config = dict(
    num_hidden_layers=8,
    hidden_size=192,
    num_attention_heads=3,
    num_key_value_heads=1,
    head_dim=64,
    intermediate_size=512,
    vocab_size=4959,
    hidden_act='swiglu',
    norm='rmsnorm',
    norm_place='pre',
    norm_eps=1e-05,
    positions='learned',
    qk_norm=True,
    attn_scale=0.125,
    bias='none',
    tie_word_embeddings=False,
    parallel_block=False,
    init='normal',
    init_std_qkv=0.0549,
    init_std_o=0.0,
    init_std_up=0.0549,
    init_std_down=0.0,
    optimizer='soap_variant',
    learning_rate=0.00548,
    beta1=0.95,
    beta2=0.98,
    weight_decay=0.055,
    lr_head=0.0103,
    warmup_steps=33,
    schedule='wsd',
    decay_fraction=0.561,
    decay_shape='linear',
    final_lr_fraction=0.1,
    batch_tokens=65536,
    max_seq_len=512,
    doc_mask=False,
    train_tokens=208200000,
    max_steps=3177,
    dataset='wikipedia_en',
)
Each number is 500 + 40 x the weight over its row's rms, rounded and kept within 0 to 999. Layers, rows and columns count from 0. Numbers have three digits each. The size before them is the row's rms in percent of the matrix's.

# gate: layer 2 MLP gate, 512x192, rms 0.151, rows 378-444, columns 128-191
# up: layer 2 MLP up, 512x192, rms 0.146, rows 378-444, columns 128-191
# down: layer 2 MLP down (transposed), 512x192, rms 0.135, rows 378-443, columns 128-191
gate378 100:540460491525546548488470507473526492518449552484509428525484486518546516585483543544466541503456460480500545497426452577529496510507503463496540486504511542471459481516409496503491493522522485
up378 103:473451516487481538428409438400547544454483511504468496534443502482504466538531513525469541473512442524549479459454529552512548493579497550495493464514459555430536502514487519520495459547499499
down378 099:502476523499550456436554545470483464443416530544481440510549552436522505510444553517536555512548540484491550460525499483475487468477459460453482520508542438551545567504501468457497466515388452
gate379 095:556464405581534448474578494532524539483480500458547513485427437507490465515477499498418485587495494532535558432519472465529488499488510522445414428474532515447544504536553526515459512480530528
up379 094:521458552350444514529526527530504476565548453457449492539493477501517570508507467471572469438472507514568530507463479554473508569450416508535483497503519476511471563439531405531499538549508418
down379 098:510530537481481525488498493488529500556457544547478492575473550525476559472554499483567485559485502537479503548506475535493451483484511491525467490484407497463479417508474531429543523447490443
gate380 092:557489508466513551521498548536548400583591460544465481490455525414456520469489519505513493457482479464459510492466541557492558570536533510528532479460484439504530551465537513475534460480437476
up380 097:468531490501489475538512513552473541454450488479499509455497509484551543512521519508463505494494588525520496567586550509576514503453452552446456619453520501513432478482439551568444465484490544
down380 096:491534446509544530462569513533487494461494469550497543466583566511496508515504448489454501468429490480558421497541462488516525533489483532458526558500478495497518522485521554574529527597557536
gate381 091:426524465508493515504522540539445513526484485515565519484451539504561548512495438444451459482610427487575459592523463482494530486491424517531525544522481519512485551524415409515452451507469457
up381 103:458547560496532492485544471478423506474440541483524524465476506537521460553431435493500461503448530477534490538539494417522486495610399465465550455495565548461504434549491561526489460479550503
down381 098:551531493514505479528402547463548469542520512534503458545502499430478448555517489528430587527475482525502481491453461500502526536493603479503507489533451485498472525494413567500507503455509524
gate382 093:503498573481503521590484472494521451497497450436523475473522460538505550474461461482496454517502529436439492514580491458433515492540457528435505505478569598441577550553480458507495516553516447
up382 092:506557503461454522489519446534575497570555535521462471454558552490564474398475484424549501537506557503526473523528480527497486553525491512486526559562482547490509504488560530528452512584474485
down382 095:526541478511478487570500519516485488536451457543497530492522505511513511435490404421532483497504490453496525535516476487477563465496442564452506553514523568483453493483523484543502536504495432
gate383 115:485506496521543441529585517484520498548473509466556456449519424463448542519493514483500493518518467440542410536480493518515474505535497522543415489461464442501466466448457427487457520553533409
up383 128:442475535550506466440579479483504496511407534488522476497583468532523513521469543452425547573497566508574544495557506465543573477418497512435554502482525513419503509547440486511523518486469487
down383 107:442471527482489562467561522485513527484518427533491513478500501538519428470561525524452539493481546577510511485477524517532448503493488494490490580569452496477536537567530555484474470530595507
gate384 104:471472469520500501489510553506479522520508547461532549509513505538534445545491462534454514500422501488558461495516452421507474531487481459520514488539571475441515480484496552408453493467602521
up384 098:499520514491497460509433462439450481541438441509507487415508483584497447486522463567542544499484429594514506527495542465474493543559467498519449480533564443388510462491470590450489489453488490
down384 099:598483500557522494575459384598473513547541502466526526510521495528507449437506439452470566462557524531582483488492482461509458522522496505614490497481522438436451479520590569479455479533491485
gate385 100:468454489513516499492532572501519448512537531522535422455502560519501460467542461550500521507469519526485526485513554510476414523484553452438486543507473509454440510483532480511475512514498496
up385 104:532488511477525532548481447534449523519494481522510543508493460531476495460481479479502490456496478519504482565474459527488446512550450437435538462421445541464522508518495533521495568515515519
down385 098:503499524476516557466447550474470482467477586451510527415541483497424452545488491486594513562536514541542521534508486542588503506514544537479401548511448512494534523504554483535522490478483519
gate386 088:464593506493463493481570516451480530582507560480546449565457509491466494543438453510536476473499464467534578440493489432453532510452490527455580519449489506433528527468493512567492479553425543
up386 093:534417515589492460531509522444577450505387468516534566479461463466457497462485463467450455466482457538509491506558483497500509535512558551471446450579486523521514475464544511525533475515551442
down386 100:568508459522505486499539543453456532515598519480503446461453479576427488551565456560541430472460506477489521487413417538563483490450445516478444496533551503445525570426504486481520449517553409
gate387 112:552538522534468447485557515460492456503486576486501550447502433471447470472571450481465487460469474592454535553512470474466492576543479473434456553497518481515510487533549450529482492518541516
up387 119:522502545460558454588428475445498479496569476461570524458546562507460599556506524486524437546516482397455438444508531520583457496472417464537554554459434490498503587530544511535544462553480523
down387 107:582531485527488409484550499494522467414495508511456434487471428562467473503546480412514492487470576530528483536473470503498508551536580461493532466530513503474507454482534487559485444476480528
gate388 104:498488436491522538529524481491548516499567496564487465558557528489445493552535491484488519565458496423493518543439517493505435506505382476478525515434511551418507520509532499508527555565505494
up388 103:546467446567533525471460491517528432487480496511510486547477435425536549479486563437474526510483471534544533552525527521453580507466431460521435530523514595481478554528448508439518455522466616
down388 098:500548479483518498509491520527430505499534524533480506548591534516406563510448512559453504524476475460505517557468516485486470552511437509544484525500487532486519524465489441496535547489478462
gate389 113:536460456518504584457518465490538554521471501547519466528423537445446574519458512481593499509532521521499498487480507470528490502441534505504525455497505556496435484444508498530401534553509489
up389 108:494476527537490533529511504582479457534474464552519522515416468490461520635540483486482517450467495462500561570500510556539477551548521478529456476547508543515433506486511500515520451450545505
down389 101:487505563433492504526413505483518518508462406534541448495480474503455428503459581397537591480463552531499462532514447447479496439455492505500506513507538531556504469511534495538444501525528511
gate390 092:566508528515397557519521488481485517492478547426499501503484544479452501498501584516511568456552516514475535526487457548514411554539482537515448451459477474503517545503470470499544550459571455
up390 093:514449463503486535510482515487504493550523489568549433489556493522518537492495539534474486523465435471508480463451503417528480445481547511411516448518508554474474508530500537509479488585484474
down390 098:520477510540604421525526516460520515481526535502498483471525471430543519506492493495531542557475461484518601447492444508458463439500485532552499507470522575527527571508497500529440513563492562
gate391 085:497493443450556515496514465468448495509542530497468452542556526456490561497444499457475455454515535529476500550430500522542497584579567522541425469502514549498508503488542524512517520526470527
up391 094:551402459457522542432508525483450514526486519472531432506510517467483583520500493427510503430481561538499503630480481527507485548484485437486435577508489457588509523507504526507522525549565523
down391 095:529579537509547430446507430572469506507498531450478504522463546498541450485515535560550482535480548529594500423561473477515431522424511519534495517531420489481545488451429517533480488522513454
gate392 123:523496457527443474505509469512473518455525432483572505537480498530539524416485478526558480505485491512502381593504469465427461478452475521491516441471458549545502540483484520522498609482534448
up392 112:481495491541425498533543449448478487470468502486450434526454516535554489483522515488519455574515488537512565447505533463537482484417488477482523495525435461489530511514494539459536540523526461
down392 099:474495528520542501474578478482433513496511486517516551465477500542523509545472455502486496497458462495549476510483506550510484485488517483403525589583463474528535463547527502467497449520456413
gate393 082:533491559447525489504466481437522466477476561494508531505557516492494560511408530464518503526564413496511482537531540504496476567530514519494614437490494566396543524472581483531528506469522534
up393 085:576401475529527425456400580572421483521471522487472510430563543469470479526515513511510608438509460491527542492416488533489467523458493530463429499479423490542472550460403483487519443472565578
down393 092:478485440490510503479528499470512504532570486536545502438492552496490469478519519507529489509469522441373509488437482510490485477538567584508511506567455501533497530496511450548441509401510527
gate394 098:545419430485472477506482466513525547561479449539554513451472462503491507501506507574476491509378472479494491518424472561470539439451523487499493455460466518506488486456507485478496515481478510
up394 101:529520526458507567549516527561524541499548473478486516461486524495470540565553510496520528494414502503492491508519505512502482514506473450476474511540487459511406473564479462522459442445515565
down394 098:478517493501468515504486548463527500533510524450541518452438530567486480516553439538485482555440473530513519527581496487590484534433581498554504477577530497497545460489454550474463501440527530
gate395 094:513483482582538493486486510540448482542454514500553475505566484519411491453469524419434416520456521567529453503485424526494515510383506455462486513462454494502498541478563465521518490520588557
up395 099:482525521459526590481490444494542518545546476503500475448502474498524512555465550478508493471504511487412590566441528481546501516443477510535508483421490483528472505501540571564576460476478495
down395 091:464471492490490505562417469577500486515483455490489540479533472503435471511432448459468510527531516541557470440564528504454504513565444486516500459529509536522556435554529438497468536557439549
gate396 087:450437522501502515419551449445433514532436520473519454517533466555500471561478539526472429469436525509471588415499492478429458469463490457534510572495504475502598451458578562488480471512539473
up396 091:479552451439461520409511529577491519508515488385467497498512444542458488513518549520456486506514505483439489512510505479439497467460531516608498523443470519511508465453592425504501463536490455
down396 096:483452479438541474481511535546502438484556409552377461548536543511460466406505521496518497526480545519483416415492481561504496496533511525512504495487485533506543496447509428539476473549474478
gate397 114:547489532449505458453493510543495460446460529492557440487518499493439564423435547517576532531480478482472500545469591498439486457530484495491505435406548522558470460463486475505597553464466477
up397 123:472525455535502455517495575539446457526515523555513443495438498512456514531574448508420461391401531502452546478508508474521515469501555466538483456541523498536454437515539434492473494489478478
down397 106:488557487528571529520528478469493519535567562498506492471605461451420472532503446490449466500472439482498552512545398553495470500518460506470486560525556483535439523535514520440561480486480539
gate398 086:488521500580485509557516554538506454546444498436557481575410493468467556531539481486583541524485496509523463483544515488530513543504524427486450551511484476488500501518494528570495452496511496
up398 082:525475487498563436437545583419444508543540492520541472512530529440463553478565548471466481585585481525569520445495488509493530467541472481501450511530500485471534494484450479485441580543538511
down398 089:462501452494438528517532512556539433490496425509495577474556464454473506555492423496471465460475514536464499524569514478515444471497441507508530437447491483571542431562532394477490483557506467
gate399 098:444549483484477566523512573458486531518460470553492521461453608455501457420461463517461534485510516566517508534523504457479524548569541493537459529588475595468545530452497485469467581432519517
up399 095:479497520546453506448531458447480478564484525494537518530456433487567450469499545524511478492515479516544497486453494514501423590541455542573414515540463585525540451544510490431518488584506404
down399 098:483513475502500415431499524504454470527543453503489466507509449525448491507475488451511467438484485452460527500471490580410524463512483481458554579501493465492451517559487449536548471473448500
gate400 097:495440516555539501462461458531552459551537499487506529395488514536482457583515471469526521427491564508545490473532546490511510493527561413495481613508477464496491429498498448508508471499542499
up400 099:503473475524555516531467548519518494492533523437541528531524557548503501492523501487526434455538505515522501496549474509530509507571473459555479510476532527523529513517511433519445490570482530
down400 103:550480539477551455493504540501510540455539597506519543476494491475477491482503492545513467530513454449440526572579583496530472531499461413552473522451454533505425462467442490530493502508470523
gate401 108:532524472493509497455444480524452543466440533519534515511545491456481495563496472487478485446509481481433466467457476558486509489601513506521513433490510491462528447445558538529437526538528518
up401 118:552497513495448500485504494478488556572441501524483494419508466420459450460418483538526564517486450492593508546502487504514471477511541560412480516506536489533498478477505530528492468548457507
down401 116:507529549507495502475452424472564507443500510514501461528473495487494522550532521618483444560469472512514548517444474403448528438537515564499467509458486495552472511398512492499525492465546509
gate402 086:439504506496475478458478532416448504434458530499468575499499533501505576465519461511411543547533491526549497470579482485537526479596447461503534444483509449529527499573505502458427490504480470
up402 082:515448502457533523528595471530519542443543521460522486502526510567458555531495501471551420472498483542476477506435529561471447518544479464484501427493550491369486490483486527484539468501506539
down402 087:469495469443525587495542552526443467493479576517460526544475438540504547555481524499506530520434509510475457501534417499474569473494518528471532476447451491512498465575514500518486443558607480
gate403 106:522523532499439490470505522511480511505530465536488450485510463496434540471507503472490478514401516491488473475496470560478527478475539485513457553552487542469480461533474541562501472510538568
up403 103:481531550487502543500463441471505506567529533535510455513547534426516461532452497480537516525506548467542533557497487513534419470461437470458525502445492530503602570468523532540480537470516504
down403 098:476485520498423516500545451482554473499476509470440463509495522484501468450494521524457446508548594490543504484509410486415514480452489493443460462459527552496497534491506506545524461430540556
gate404 090:485484501593472571468436499548510453454382457456506498515514523522529422491476423516486479534465505518402473423526506542531501521490464487430545486543486473506500522440480485510496474518506454
up404 089:527532519546471514491577529519482576593486536509524442445424497522449532554522557582549518491503487476529506502453489472490471467513492502549478470577501440508489486502512534521483463497507532
down404 088:449452448503539547445594471477443552476514497428523503458512482542487508505491504460551471566477547582517551629528520480587502443481542459490452505404502478442524514424495442517416472496526501
gate405 102:512473432499485495472465497480481539476557492478555525515536574498514514483491508490444495471506424554488540514389531482442597561525457524432524501574546539480458469522537508464487528460517487
up405 097:561487503437416482449436459553495489459451581504421473542507448479464544531507501470495427437479569560508457548493493452539552536396518527538472475537496472564536497463518462483471438485548449
down405 102:510468513514504472467487466551441456555453533522535483519471479483507525533490485525542495501533522507501417493635463491531476488527575453555508539593422509483524569511529537531509430561498521
gate406 108:539515496527528511511434474522543558498379505464473531528545485472513532485406582529502513427543452472556451514414495513464400507587493476452510492466483511549560504533533483490492526476525435
up406 110:551461498486467487526438439527540532525428505496477534510456473514508520446458440489445469407520448506506414523461525517451399521516512541492516478515481577532581538556478480531486574493495499
down406 101:507528539468530504468426476549547508475435481441476544503494523473530448522499543513474462432501491480513527457535505481493565524559520571472377550474485485491506497490491463452515474540439504
gate407 085:483406467518529520480500538536528490468512537503501496483505471494499386490537478490481445537471547508480519564482479467502496503481515538497429543557506489469474494482440536431478544489451484
up407 084:510482491460476525570529485519457545442526518568447563545480441483427514536503511429472453544513538490506518533473509566502557507507527430473525548444558507506449482523441488482471489499452485
down407 093:526519497483457545536518526549518569472523412527549520457564571543517492514415474458398458539503529551450477513500475493507482434485533453480503488500485446478484415481558565526542467457521547
gate408 083:511525531505504504541427512468507517450500510526505560416489540530537488442581479522501495462490457489447508485487492563453485463500416572521475463485547463501528550536453562432501546417581466
up408 086:465495472513515484531521490505467477439476502519454451508503540527428490482461548471585456629483517458504479545438509483529566466458535453533566536531477522443479501492543511601522542523451533
down408 096:535430545462477483515543556511460481547498530516534485509456517519522482497533510487480455478495547546494541529407514560483461495589506535484470547487542431517472552544547421522473500539542512
gate409 100:536513493565483480491449532519522470450477543506514470562557579466428564503571460527410535542567525539524563505534515478522472504507506458464478484512501478482533527496473498470454457538564517
up409 099:511503466503482473600461538517503527469551513505506494485541475507520520443418537444458518480472480517537442560515392482512595507480535538507508472525483463484446581526514572520547486436510523
down409 103:494546534436506507568528463496549542561525492426499504526493544529518479489420475507478561560493523591505498502489456427510560520463495499443475473583534515515540524481458517544493535554470472
gate410 098:476538521469426516488485530506494511518465523571416525568529546504462467451454520544518505475525478548501465613505447434459519479532540486534488499550442447434445476498464481508474487496429497
up410 099:496507545426484476445583501468490475529434434478455465446475548501493520558434538468453584508479525507490471572465452492533518490527511504537638549535483510488471454440439531496450517491493477
down410 095:504505454485500511566432502578472508542423532558481554543476468539547453534535434517537492465523472454544515553530462566528469501534477503537535459515475484452575587513510560554562482515480532
gate411 101:519554551458441422529453507520483494461503515509463531532492537543491583471489448467526418426443465487480510423479502420511496463495527586544524462481542516496495515544491500492510487367541524
up411 104:430564517443563508546482454470486415490527531475515529554514481438479475459503562498518495548430498509501447437419480512510490501467487543550511457519452517507468492546520510452454485562457451
down411 099:497497521559463479575438530471551495487502573459555471522523496580452553438506528496538499506489407483476509461524510516492481568528463553485531526517520510550529505461567530524458401463534434
gate412 120:463475518525502471463505535482473511514478533518512520495543446519433462476499446491506571454462502542507547469456495486583530525501520511554524484552544517467536462497533484602493575443477504
up412 117:461507506514476515500521521463538508539401527469430511484559532443470469589582459568464493509499545471475552482469490431517516473494513514442435491512575485449494487531467423479517504448552477
down412 105:535527456491491563439547510394607468513526484475571528491508463398508424531545495507499459495510482501541565491524453475469481472492489516516519544505509480513452536490532542437531507560503560
gate413 104:540458427493525493494453520416487515521511521451461513541538490481490525492549552487467485478450422521441495578510427476494527536543499469477472538584553530582515528482451411522475493558563505
up413 106:495502488571485556458558569538524456497503582470478459555501513518502484427494462524538464455527642477505530528559543574505558550429541448519448408478496511550511471496446538463549559436462457
down413 101:520459540512469535549476401545462535454509441521452582495534499460543467534428453524557449502479498500546509481522512502559477467482524496532487558580457477472536519547495577542452460505455521
gate414 092:517442461533503438558509455548489508462471527458511506521518525553542543431464492509463477495455519557501480538569545513517525462421512526540511516474467484525570496530459482497525480382485494
up414 086:450490472491508497567512444523504492466504483441521515574571481539517566543562492456571535549433477442502478476466533454534480411547482503518552498516529513429546510500545492454549561524553544
down414 095:524563450592511455514525471530554487462410514441546506443460414498473512428492498476519512526460448470469483570565525482520452469507459486517515610513510489524501478449539534440558475452465501
gate415 102:444508477473554453454468498508525481412474464611486500472494535483550491508534473525451454519553565527476560524516474568532554547452521489535515561476540457431515503481525499460454583483562507
up415 099:518411472484523446491526557545497503537481504471501523526475518515468550526478481468483510474472505468398517504505528554472501509462538563579555591563456501509530421451521449424511446461475493
down415 103:487476548496458597541549456493433520499550456442558477496470518547500523534508455556504537525498508534533468511549461591570526499432536505470500585540497439565504553466530488524482448490472496
gate416 099:462539508441519521537435518481483550502512491524487559498509537501506498451496555486541457558475476544537492451523544527483433549566503530525508489484504516508465477440476517516535477505467604
up416 106:444491528498453536529524487556440544495479522487488479519438483494504504493534470487454524461548484498512500520570492446524602488509468526532532470575515447515482463557529565467507499515511457
down416 098:515548517515442523508555466486496557511522486484459512476484554523579452570554494435477489561477534602501509565573480453535466554460453463515456484482530459551493532462548493501560535506488516
gate417 098:546552608463492488489522478505513481420530524430582570491490530467507461495448414494491489507518553492474410516471494519528502445402438505570466481536523529458507543549487527449529437497518538
up417 092:461506487496496543578519490492485408445522460490529562466522511487521548476435483487530461542489485551522485488488474461512517490497518462512517484509471486525481533468458524521489500515451464
down417 093:547484509489542507463476539478524600555513487478529585431485515528539468501502539555516455535540497482399467568535457421501515451432440529514478442454590512513456489512491471500551511549512510
gate418 108:552532535532489548479411517513487545465514465547521522460422564432424500513437436554471488519490510560478505492516532531459483486503514523472458432495541539512519450482488499557547429439453482
up418 107:485508539468541515436500481468467437479518473459471565513501557475467482556517496514561557500552493506507470503474554473474523593566458518475478462488483473524530501453499462499564542451466479
down418 099:502554479480557589502537534539443504501469476473513510482528501444489475543551422585476545497487543535508508376507514436446436501554530422474552505590465466523455484508531414481532481473500499
gate419 101:538440446458552549548497503458534525489535496485550496481591518475477574534502478550510477473525491466431520468417516521501527506483503536495540493418515526466502526440460496506479512438523483
up419 108:517519532491492427600500509416427421475451456555506483513504533476483523566482533515463587507471477477502437446516503520460426503528541563551534468538454507444575516497530527527550572502457514
down419 091:513462566483547551469483483435492496552418533530508443468428513461525454455530532476587503503425439517474508414459507498432519503510509518477476523479555503511564461510438515501443575474494466
gate420 098:465495486504447504409537462496489489520447492453537482494475503485521459469510469516511477494547510530477489418477534559514539439548515509539516448486435464526533426413520495566511459535530500
up420 092:511476513507535487555441506602479521495525476537491485462539514507502520467526495486482514469469512405486423514559472560525487582521554510514498482504470457512500449496546520468519498466511518
down420 097:492579477510485560531519515506507447480480514574488437517409512513529531486456507435477493472511507502467459496544487477469518530528565499523480472464486493544486500531475523499534597495450594
gate421 111:516511460523456530548512521466488426585491530441479485420513501462459485516493493506500601523468510535527455544542528468531536519525493493452475510563534400527471477510524525549537454463573515
up421 101:525474450568508529465542457513486474519538488550461459485465528536456505433430513491450471556472543550486441555520449494547453512452492527478574462498555415489441507513470515551527491476564486
down421 100:471475467463556418469517451573507613521492432483462487444499492467460525542457515497499480524536505469446540506380556459532538461499453442475455481467479562525548503568428553474516518505476542
gate422 097:508492512498440474523494504508448497519529440619514522452476494467525500435494538457472577567510411458490454541466435516525554509469489502477492477466523488525544482478499553490495487451531476
up422 090:471459520513490531487572460475595509540530507447485445514554521529525507553457485528522523491488660488519547483481529468493506457437539545517471508465505589467433608523511476491523576522526446
down422 097:534494517500508490533512471434533524561565573474413544494512499546503476531446430524466477495453579584548571453459524465490488493518476523475506482532425554572448531558492400492438573532518535
gate423 096:550511603543582512499508518519582485488597518491501515499469544531465493541521492482490529488487497501504502445559503463490494481586453493487503512553482456498546496584497495487508509504510425
up423 095:488511462456556480458512474435489448482421473518515505486533432480492424506473488538522468438490465524526500556472479494464565544467499437483483432460484534483445435413507523455466491516504502
down423 100:495447473520527545494524524487556436471474472468491503548516469453596415482442548561461600527512461523445431494464529492516505507508487505529591529491499597520492525520534609514485401471488420
gate424 087:542502523523500511539488445517499494516462457534483457492460461533458448515503442501486467590506453525514438553509433497446523533501479482402515474579500466451444489510535513472473476545566499
up424 097:496447497526489552528471598562482500527506525491528498483559517403518463547513420538487524541488533532505507494530533505523566533500443445574522553511534521508508505519428475528494437489584566
down424 097:496548518472474492492484569525535432496507506463502571527485499513495536458512507563559487485537519518414485585518499477448541418501510602463526450474488515478549471460556475446533450480464511
gate425 097:470420493478525534553530487535401468561461545528575462437536467524461540529440483565594501534488441457472523540448507486475500548468568471474564442509452492524425492451438534504514541487526486
up425 098:469521514464498501498515509456516498453563472559505517544480537464503515565537467489525482517476376474461522500400528509468531463488525581490452528507513460497453534507512553552498485500530519
down425 099:665532533524420486550452507497504550409444442425541516549429521474556495450412468477532532515501530489493514554488415563478526552513546463524503497454573538551532481466584506439525507503496582
gate426 103:482510453473495550568537469589489487529490474478421521531519508513480428483492510522546528502487562460468494559450562515518483515566508415510451482413560529558500538400495466507477524525554534
up426 101:525456536496482465471481463466464533525487443423441527487546501539495497434453408438493560456542533494515580490520455433467433511491493533475472465479497463515521488457485503494524525500466550
down426 103:519441537499469493504439521467537486496493613520504522577547503435433485440464536531497528520488521452390549486511474544462567493562501526505451538541536493448470469503540500508483485448419528
gate427 085:502451507488469436456579480541481446488498485480494576570548462506478470541501502517520485445449481523475486455509549540543527437537432496473507527446544480557521445487493517450533504569522544
up427 090:514476490442500546573555452566539504534499543513413450549519462532520512552495471438478505560505502494443431474488493538484547430532408460479523512458541568531452509507549551440402444531473478
down427 096:541513552474457484572524528498545506463512487455499543515452468504564603503522537534481500523424558545475463426561509498481530429503381438479476456490522490502495497507499520541473512537507507
gate428 103:472488499411496549460479543545553543509553556441504513544559458482434449485474496524501474453535566452486499503527459566450423520494479471497531487415482519500435493414489530496461499517415450
up428 105:481563487513487442490441437537482447497492429527476506520463538488481456483496521463540500532502470509565512499529544497473520441654458573530375441568502490568470530497536491517554474483470484
down428 106:456453528492470452474427574505452509473605505449460498545519497445514507359455503513472481499463468476511474505487457517474508425546547491522554490490420444524467485476490433490463554432485468
gate429 090:496474547482522457559547509521539530486454499516586437437511525489540534487450563540579517512488488482591489537474515495528478425599568525485584576509502484461459504502489529557482498521519493
up429 088:522511496423512465500520557464542477486576475495529447574477485505540462506468483454515574530499482504581548539489486526527507480530520474556549505494459470498508505544544481534380516510514534
down429 095:535498460438491533503554534475486507492598574493495509472449510500425496557583507557508540466501542516425527464486527506504558561495450561494580476400499522478508509491454514454548536437491461
gate430 103:518514525495529473455525487548479448452449519477439553493492540465482496513564479529424521430471500499458536465557481507463521483562499470537443476479505502474528456533447470481524463471520544
up430 109:464509447453507494499495505582522539508522503565498480504544523484537477476512488596462428546559492488441527485483521526465503543494518510537531454449484499585609560499491457536513525466511496
down430 107:496504486527513519462547532528516610486594476458562460530564508468489540511442468483439471481590482527563519505561540487482503540525518455526578481503498476520490470487523484474498408468446533
gate431 096:500475513490465460483525510479493500478402551539484474522477583564487500455485540555584493518534454559475510545453490569430504537443529576575460518459541500450508532488484478502475513599464510
up431 107:492424500534452549554526518511521486564563466499526521540529489525518565568507433520557587529515530541474508506465523496436575476619516471478499510509580540454516574461540490476485469476558531
down431 100:434536486439539439555490543487562534448519500549504525547470448455508468509466541470441459448420508485558525461484522541520523464491489522547569464507505543524513485555476530544494446534544482
gate432 098:576460453440498538518486543511382452555515494482503551518517545484464443527516478500425472517478414447464524512482467532510530546527545493585501555596507432527480535464516465453556539536570568
up432 103:452455469549499513471517493566529493471457524511557584534406484478489485487488439477568456504424564520427497484479490467489514462465542542483540493484468556519523453491488501568504473500461448
down432 101:451523524445426482496520526520456450500400511511448476485560491484526431403496503529463521428449418500531468494589468525577455542498507469569511571547444482412491492506504532503503496499498496
gate433 094:472575502571496534422546497522472486495488530504499520476497532539481522489526513489442518460489465440532485411583522463531511548448462553508465510481473417595448522467492506558477522548502499
up433 101:534540535484548537502514468475543528471537481566512454457456478516522507404505539554512464494513489483470513562499528477443473497504518516536464482496507436501594476614515500456543510510434514
down433 102:407465444550556574530474543444548571457526508521445566535531534468422550584498556474514460553487461530515486480527476525437517465475446533508533540479441475533467479538484506472495484528496540
gate434 090:486484476497469498467515503423519466464487524512476487505466543425511466569511473487523570524441434566585496505541424482460532517518554557578563551519486510429490532506558518483489452447502548
up434 086:474508534516567523480555508471510508470478485443456474514469512520438473489473532437591489535460519486450582480536559471495488545465590523487440502514506524514469464548479571447510464506428474
down434 095:506416501454481485495439467523541555505513595465409492503497436515489548524570410459509482458517445561561511557473456488514525560473487543517551436483498494537486542461538528474505541467515494
gate435 094:510496461548549608458511498551489474460563441457456469540506503439508406577511437463455471576464504424472523506478466481473551497507547485486516530511573476486483474421489455465508531444491471
up435 088:437504505527479484563448511422516450544480507502585509505550492428509489429482479513485568464523462602552434470409497474483479493518505456521510491525514480457490455552565550626455503493486512
down435 096:478491546518424551488439442491471444584489538531611567544528518533525489522480539530477525435463506483516514520433567499457452535534527494511532424531477548482551511504460538547532517535573539
gate436 093:537477431481480540482528511455523534574482504470518505492544460461488453515526481504582413581543575458485533511486540463518407510496483548519554575537534482557467489546484489537516463472501496
up436 092:513503526505490577491505495501517452475460471477477496559574421372470509519543532458446506378582498497436482557536462531513453497585503505553558499430476461537508466516483512487511427550460458
down436 099:506490451420502511487456503475532547540488541496479499582521468423507542458535484465542577504493512488455535527460518530503462495523491547511446533508472534476513492452497558536503489541514453
gate437 106:495516516522517531508480552501495533426423515534399482454552503505512519554455459501548526530494525487444510500521424514490583450538568533538458438481474485545517505489437504427512493516465493
up437 101:476550514437456451440483515508564467459492580558568521562540482531523478456518470469518429511430545546454468540480517548539568545452495485467423499436524599483524530556506530600474557466538477
down437 100:493460500409518508547446515509570467476473544512508539521474551532563508507468484584492631579471512493497485450476549497503542507540491459509508397563520497506537543522472468518567550477556592
gate438 103:492498482437486460551496571479507496494462575501560558508531525525429539474478514514488454452505518503386482487508430514472548556507463509526553561409478522487511618457555476492541439450509476
up438 103:499547485463458424495506437586482449548566513502535496499526564518499458541513535452558505483442397562476469570506506554518479406434473539519531522516520503560526435458448550503462483525429511
down438 108:488520485529505521540499457451501454487455448568491539470526507408459438509415502533554471543517488489513481420485469547476536451467487506418469520500509524507564461523485510446471550532436534
gate439 090:508506503500474512491518572609533525477473529484502481444492487441407472463530414511449524505504536499433520501567447571421545578507497466494466491460500488475475470467519494461531509512552479
up439 101:544523515453434502541531505496484485485530501472467496453519458497489518592403488469548494448437489461494530497487484493522554425523496461449546481505489484495487569539467478558550526493470588
down439 097:539471480550560452453504554453493470517500494468555524498522479486547504523440459456538566520482445584512490513482563438495510541588478471501499522530474536551544547467561445488554421505475489
gate440 094:501496436555435518541471513493504477485455517493560511428445436525496482496473479520443404548461451461471434450564525452535507497441557514484582471434585550442523535478488545494512441541583458
up440 095:539564462531565483548521552456547588476592458548516469483551521507487505466468487564457379614449461513500523449488467445542488538461489511490491531397505504450542450524500524507603458485510501
down440 098:515501452493485506458452482496547572425506500466509564505460524466487517526457536500528561523441497490567525506487445532528484417495522546545504517536556470538540546557468477540519490521504556
gate441 086:552544424529471484503492530503514426479517574491503480470477490463462480418540530522530479523502493572499481478461531500538573471582579530520526529492550570465497473532494562474404539467559513
up441 093:524542516462444491588498553508460434534578540482486538448512471527504517553441501485447484518523532458485488515525542556503509426571533449511528555540523471477477501589472544514485538505532542
down441 094:524502413452521460497430514515583516499441496461517427469462472475534473458581500471511483487449560515509504532523494437463505453544421461449518512534525600523560450416461543496484487477519483
gate442 088:537463468484534497513485524517495534503482541534460510514521556534515524448497477490475463490436409505495442554559499453472508463436584565497497481442530512538461439525416423440480517537460566
up442 104:509472465523506483528519502584482512465466539463476416508590514514559493509451494510533482501413508564452490529461502498511519502461551496476576490541550547517474565480413424489542455543487506
down442 107:500562457453487470498505498571559499447537505507508542476469517486556551523522517494452404469428439455515556521476496428508463471483484488492433483451444523518465427499518490492535482524495493
gate443 094:568503510498533494445518530511515501428577444469530474559497488492513444472584430518521431522410482466437502429564499492512485494478472486473489433549444434546451545491535525503531446453573426
up443 098:499376527533558482547536524543466514608529529451521539502566457476535462568512467509528542494484526551527515489497483525455487530393501436504502552556466533416540447480468484552470505441503518
down443 097:505454502530521499450565418521514535511468489439440575497499514522443505542487455468539501492528468511516505436442508420539395529472498476566446468535492486474527504474488538531456521474617507
gate444 094:480489489533527478436514458516576486540542486418555465507466449500469449590535538524508475546524491496475509548588503450506521439520551459451566491536490477537554470510555513517480476451561464
up444 098:533527557556488489485528468527532542553489516474543462513557509515444514504450519474515433449560550483507505541512512506547512445456465560502483499449519468607579530553529448499481617490567481